Part of a small language model's weights: width 224, LayerNorm before each block.
Each number is 500 + 50 x the weight over its row's rms, rounded and kept within 0 to 999. Layers, rows and columns count from 0. Numbers have three digits each. The size before them is the row's rms in percent of the matrix's.

# layer 4 MLP up, 448x224, rms 0.0537, rows 359-447, columns 96-127
103:618584508450417382499539498493451628558504501563496439448550455535441471598559554452558450490540
103:367570547481454549416501495524522501454480469481501546551477514409438579434481495541502468439539
105:589556539544544456461475528490515605528568499442573513398406531467496481512549568521482401484502
096:435451408538532420554398526566466571408461494533488557553480481480468446505545482449457634477492
106:494649526520474523546491482572556481453503534437512437500591528498467468378604571488546474485496
100:498535581419512538551473519473499571391416519554540491522467567560462581512552477506460556493521
099:590575603543523556506520494501587556439487484472529460446508512556519571539488496491526536572550
102:482550485495534546463527460541539528435509522454536504602503486419518553445533459446661491475507
105:468532478474519501430474479522495543513463399474535447471562501456501461497485525440557442476402
094:526496519575492528505535475535450492512433463518486479482536472531418470485440525483603418451499
094:412434535485482560524475516481558547451519561417543575499464469465441492484503451552488470457484
099:528557540474467571498470599503572471427491453509437495530537447550503518520480529476447504505538
094:479476517425519466555543515509478567464493419461598585586599489468352546513524548462494424476494
112:605569541544539480463496483563440526512461435395502487519558570459465410548559512461570475507447
115:529526599508481477552440506531513479487489513506521412504395505472538499506460509466528451453624
094:557510586492517512527493447461527586444463411475546402466604425446527477468522499437550460490518
096:495597555498534428420473479502532474517521544387482460503597534493464511433545516541627499545555
104:537544474483494591587601473466563485511515490534493428562460535490446536577555581454538495482458
095:431472468521504560440498415525407476503445566504406487494539440429385483485453512490471526478530
102:475598516519449518507496475482533423494582516451478534456472588527517578494515462479585435440453
106:461578451449466448525489502567417554538484572407582476547552557514413402479509511463529498427532
097:494479522619448523473451524522473464447494513511587412522465454536488511542512496503568504484430
100:520462575544602460479468414514508484416401498543506585562508530533578486476526445487493550587557
096:441516457550465542519408467541450533524469524522553580493504471453518509464549492469504486576514
095:511543421474458501450451477429461512453503509538503434443581525481481570468475571429615439521508
101:578570487476572410512530537470567583514443463466521528549497475465399542538497364459485347469564
099:400575579521552568598553415508548472391397578564419552397564445596505526516451535475509501477529
096:524553511525503529450524430558531499471440433594554531505490475484428529483512442516447493482462
100:414607486490545498465525378499500542445530567508508557537492583538485599436577547447459431414604
095:378448472482519419467391444481511450502451487560448498575424528467501499487603458476546606433481
099:496532554488463473584532484469501461406489476407434461534557527563525461513454550478574483424491
094:484402495544569438537494487461509487424474565534575512415549526508488528548483381484566553420476
101:527540531502550535504488501479465554487431524488522545528510442455574433490576506459494525465507
101:493568493620662428514464523486551512452512518490562433486506437522507439418557447515526633507446
104:488605481533560463487569525476481506487412460526499506509382497501551419473594538474494542509499
102:494550492546475491486411505518477461469484532508548536471591471497604493463603493580542497510487
102:494585571452574582496416606545506531423553449448452508570547534453481524411445484483541540335398
092:522553486467491502501532491411592515438486508464491530555558428479493481414498481506565516387485
098:508474606552472435393435446525474505472512475592498546585513498516569534487435470444504440520445
094:478477495567510513537565405427523477472442518520561536519540501611440544444512515516538548511439
093:614555508565525537468541501455524519444465453529491442509574447462515499445515539473452407486574
092:534470502409529554503382555548552556498534582452511516516469585466533486505499572507495545554463
095:486445472501629574498446575475594517438431554508490468473470504547487504466483440545457483512407
100:519483529544516439539476428557503461536513499545526523585577504609462551478602439506494484492436
101:547498534535521392547496461575470492428475433512525527506556476503515445426486539476549492442485
100:541509497462469462555452404504579578461528458487542547512432553488514430612512549428511526517500
100:462543445531541489541450430474501487486554585441554470571510527613405483451546535480579442485434
099:502528506554576473597441491486449530395507531515499445461489496537495398478462539582571530424562
109:481517520514447512500499473546478553483486543480602467504482491495595539427589461447458370486521
099:515524546461557571360521495492470448424426529492503501600542552450483475553458467547632427537490
101:519445479491547514469538510471557560401496549581489503469606465434522531474588543425570450486561
093:524510498524485504512480512561523538463504451477552437503510489538567427514554562568566531435471
091:501536532491551507504456432464577527565423431560509449514445470588473484454454503384531548446507
100:478488486524478542535475505483548499506496527474492527607449589410565506423488462410563489464501
101:495493556447505453472443501526488605492445494502505533461593480418499497483487498467527476471525
091:395539455576545496396484396511527597488428471533531455527572489583513407465548507407534423490481
098:441559543511497442487566508459543645476360436477614538496513551457455405436518507488559466595458
102:525498525510477477514511511503590573507467543448557441467480520485561538400528461493482514522492
112:467509518496474492465580476543509456479498467518465567555484509511517433542495477451470483466388
100:539582487498452575523446476565526515402446516485473443338448496517551507559545477491523519462478
090:418548446558482469540511510571530521468610486468550589494581459423524521532578511448543420580456
101:415588478461570520594539524520535547446467532432504514508443470554453466465608527448566491534519
095:461494525518507403510445475491466478447558513565494528432464523486510573465427413551511454457546
093:500491600455630463489438516553482478435440543538474521411435503427603447501522434527517500549464
097:412553441604464476446540390540498539432450587519523519470462545605467491475519514448480442429443
090:560535496509476439480433514578522503484591530449556543472566509475413532478485530433444415544509
105:474530461528493530527539395419533509541422558502461443489477499438448504465488505521542446468524
096:557614599485609435454499356513574514528479510515453534481490542493502587482451377426422527508519
095:505567453475551515454535471609471576530521496506440424537462440537486420503529622594545579578519
097:522574570501496473463559467507538572544445520493554429458467533533551497493483532425475556527565
108:481431597526511408601460521553421471408499529522535450426597515505564470566560551480447412508534
105:547560510632463505466469456544538519398514476571559499489475456523562546466400582460481423477482
098:540463518538535509477524516498530532391535551643503519535579457468464440549575483464515513497375
100:488451535507422387457511485419517569448414489542530535500462582543458491546463523558513534546533
088:579462422555536476488524460533469377407550417550533537559417508466412555544519451406560504454444
110:464477581512529456451404445518535572531521500609435518489457500456514506465533565470439545482530
104:586528618479533583438479532514475527505565568475496475521454503420513616525554581511495496481536
097:448537494450582495557534530543584544454512527598556494519635503590499495434542468482446508534444
106:447561541525519545490418529678474612463518458542517415566466550538518486467560499477493562415538
095:472465513585517537502452452493461473490385522485516486538542545447473441435537446521497463449551
101:495517509562387459459472507464584501489567482471510436455524484463478494451482559486535439425451
097:510568598490472597377523455604536518547456463444485439535462485502421494560603507478400470427504
102:477432541520526485538521475527520501524423384357474561555472531520492548548551534461459555498493
101:515529512618408552486454516546481553545499541524458494450457519468493530545458451476519476451515
089:456536505473544463436386524540505470456492467448554575496495563533489560498512410491554400462504
111:474502556455492476534435543506546465511593409538572560475480538523433587412492544562573596434569
093:540566568475517532551522478505512525570467490552434502466510468527471574561486512412572469533409
106:467496530558508522476457495528490549405539403447563507459497584484484480507534565461503522505563
108:488437440543504476404542511561520536457491468510460440483491500451497522571420518351548557531505
# layer 4 MLP down (transposed), 448x224, rms 0.0461, rows 359-447, columns 96-127
104:454542481421509555505413475546565545473459463536596484471526531519579576460498474508530493492443
102:469545461441490563552521400468524443522467585474446560474485473463527534485484516506488439510517
105:520515507566475488502513502528521587460463425561554458559567463460554368470522464478499435529548
098:639529509493438453578536480477470487541467477409442516523517463502465482556501524499555491450449
119:551422480536514449529538497496591544423485475505381535571513550523606472527458503536486531525493
105:559460474396495442530506436620414568438548516525473551443475417497464507437457517575584560467543
084:484472513432420490472526566579520534543487468485460540544582517444387478488503510438580520496504
078:514462524463482558462502534468409500490474457516487476513549532450483471510511530540551542507502
095:547575447486425424433472533559455394443478492494558493417463449488410482524425538469608548468546
094:528439479487566469448495423550512474491504524484531561401520447483542539591436517476468459434435
090:504505485563440445425530448445442545483498529519503392460573585500521542530455510468458464565405
085:516612509480487517511361493488434558581446587380455462479519531507534444480421486416483471516516
096:541635419547533450496454460467488464496473547395378521463503478523494462492389427471555493426421
117:481523492462564447432472559569462454431449458517530570516595485487530519422546479434575484476491
114:564418572544470466524497469520498492567392430432481395523524436534471505437460510520573524588490
093:503412516584451441581530468480515474503522423636469523493442485576487576478557488509478483493488
100:586489465474573515504490608476498586546487522534512413576547473501494499468482520405428522548518
100:500534434454481474617459536525471523558591466484493546551462567545611483467520391571505565530485
095:476569516501484541556508463467375538459484439516568620484530528567522557486446531512569449586549
102:560461437466424486392582471495493543493606585464574571489498474535483485598529596502529516468555
111:429467507553479511437450493518466538431566546510542434496469462454488471535449446494497512486528
096:507415525515504470447451451535436523481533488546457560529573503463487506366538432477408470543521
101:495508548432457534480430445544557520501558510555479507497491461497480480538554462439455454539537
103:479464422520446477465410485523423513525490523546507609472487510547478453562546576454518432498573
101:512478528561483508486496536474547502440431508453534580529438562560475504544505444522594532579522
109:404534655535512521419368357465452482522502472505502527400430524499577493512553553507583465516438
100:479556462489457460540523466547517552491575591587643550544425476426523522573459486472451520432528
093:458459449514320500589515550485541454465471550466553476477491457512544495568536549505507535463609
098:534436490495513463569528572534464538483517537485504489422547570416589556485468514423484464389550
093:500490472542501564497465465500480546448502411502504548447503461549508554571502456442384510505479
101:551530402397522445420596490409560427537482508529519544437524487510562458422483460474481434503472
094:438559412422570499440544508536511517622533543581460477529377550499543500446403442506460473493540
093:555514497420533532575516552536422516428479484482488501518530509521394472535505410577461544517539
095:514472391415536504551530419427529508577405528460501452665550622560486536586494533434499495502537
108:503421501407536541469513508444495482571457495519470371521569505487485481469420546530498616441471
100:467376531524440408560541487521522535498478441507573540488486455561458500473535520470489418626560
115:576506521424437508487587513418452535506528443515492481484447490455520521451448500542470388521487
095:435471566507445535485468442578450575579614503524507552486442425495435438432555506442395518503447
105:519550469420459501517522539509474345514582388506513448503523411461437584515481572512473550450498
083:533420523475508480576408477534457501478515458500537427455469454520576507549519486417494428538527
094:487528510571538498512463492522483423498526459461440496445474494510505564546573490531520467494536
097:472574499464483492585517467461460481552565464462409468534454545531514512511562448544517515542481
088:487498490527453455467524454542499533549501439452526465551544465552557475500521529488547445521556
084:560478505420465565501479524447487491511609505495428502424563511497484448476512467531546473503498
105:544538521497474486477512468453521552543533509474429502435508541544534449443336410517459574459442
096:518524484437433423451381507490544441514476441542534501452502425417413502375498522449434534518510
100:562528550457534414522567449435501410499487515604544404472481451475516462442509475498471574578543
103:367562429557435495506493564459459510503467399446640481541443366523409475530524510422435470537529
106:593518424411386468580602465436570521493501601481437468517591450504524574448440477539475535477527
097:489593501568510555515436520402535434564556483529531543534517439554471515425445507465444533477495
102:542507468608536408500567477466435470560482478498463481498541559525539471563473512564499490507522
094:568500496509568478491411488482498463526519485506606580455507423473558470548564482603573583495479
089:515416512526506523447514443536409522452543486456438498537534518485426575547492552543436543590560
103:604527501493478555399513522498557529381542527461507509549508552526528467491421499420448590533491
103:548531462481472550469553413472507592509583499658455433506521514561524534518555442551532493425509
093:534466626467459539535479568590445528543525607576546549484449495503497393497468556505483562454515
095:544494535558550533467464537546540482505450496566443530545462406557406555452492555490423444463618
106:498466495565456508481527457450532487543507561534428549365471428485487455508552464428485493540497
120:491528583426516487488512471487457416411528583517640531532441560437479468492562537546562468549522
098:451374453458543449504498587495501476526531623342523609472451427540469498501432459463466537441565
088:490499481518534488490457367496477528517416536573559543471496471419484459501498479455426634395536
106:501554565544524444449529478557495449510471448494485549543495422460448519494570539512441494503489
094:565520554475508532535526417443518522537468501467403411466525535528533499410510436584535417509558
098:527439498568598545486534522449467516452518533485574564480606607527504537570487517446458449474482
098:455482498516493504434504472495523461574497460514597461539589492400500525444520444428459425507494
090:486430549558526481551465515443510517459517570447462532468445459486546502530533441491491586527497
101:501532574482544412523479533470520445504465524560546544568508617535502482521515556462527499500521
103:475490487441539437554506561565538442525440465436466499459490581457462505565536539514513508492525
095:501529539473313490518463604550409502504461515487531491490461464505448504434461425485513529514620
096:483488562466546489585526522438504442536504587557411445438525470460455425517552497522560413439523
106:500518443580480441555482510523597431585447509492494446474576503463488513501387493528469467507508
099:506484450522519503551471499507488498480470509456566396484483362505504480446537519445529574554500
098:427534551494490574599514527504541459563487490493480526502475499492555489521417534369458486446508
097:493427526500569554478509577423448527531553408472524515498439484460494493473406526582491485526472
086:493456463500562557508460480560468482552489486525541398436505503474455507474458544530480494429519
115:519428557507485463540470477538453492494621502570461604461484555534504542487475496483527510480501
107:466538409471476381506430515507546420440512516460446528468483542523453478475550540459570509404515
097:552425442536442509502505555488544573482449498503536541511485475507489467408541468553480469487477
111:499464587518578508512623521441479488485503498420556541491460386580528525486441527532423546425553
100:495574517500518524485342461583533487479554529529485507558451517467489570531522531543437511449464
092:514541465553424475488492492465469445504443424453500527500434395482501558446525488508572486584465
089:506468403532511520477509538422491583407497500515474486526509474568448537453454542411556586553532
100:419487464461437493412537493371540489556441557372505477488507506499540586460445457482435461528499
105:492476384469476484579464530590558450479498507504516468462441532479500562451442488501456527424483
084:497510419485495484470513411436489526594462435488457435439477523514498442475454553501428499487519
096:530448514503573480626482462512517581495485470463518443480539540419541478506427447495482475454514
105:488441502539376422505470483556590408468488512484486417508567520419544425456452559610422477478480
102:509477552510470490532475468448492553457531593499487503519512504433506509521514523559533557502516
104:447455480450523416431450627470451559491529447497462507479521519534509462527541568543478468413534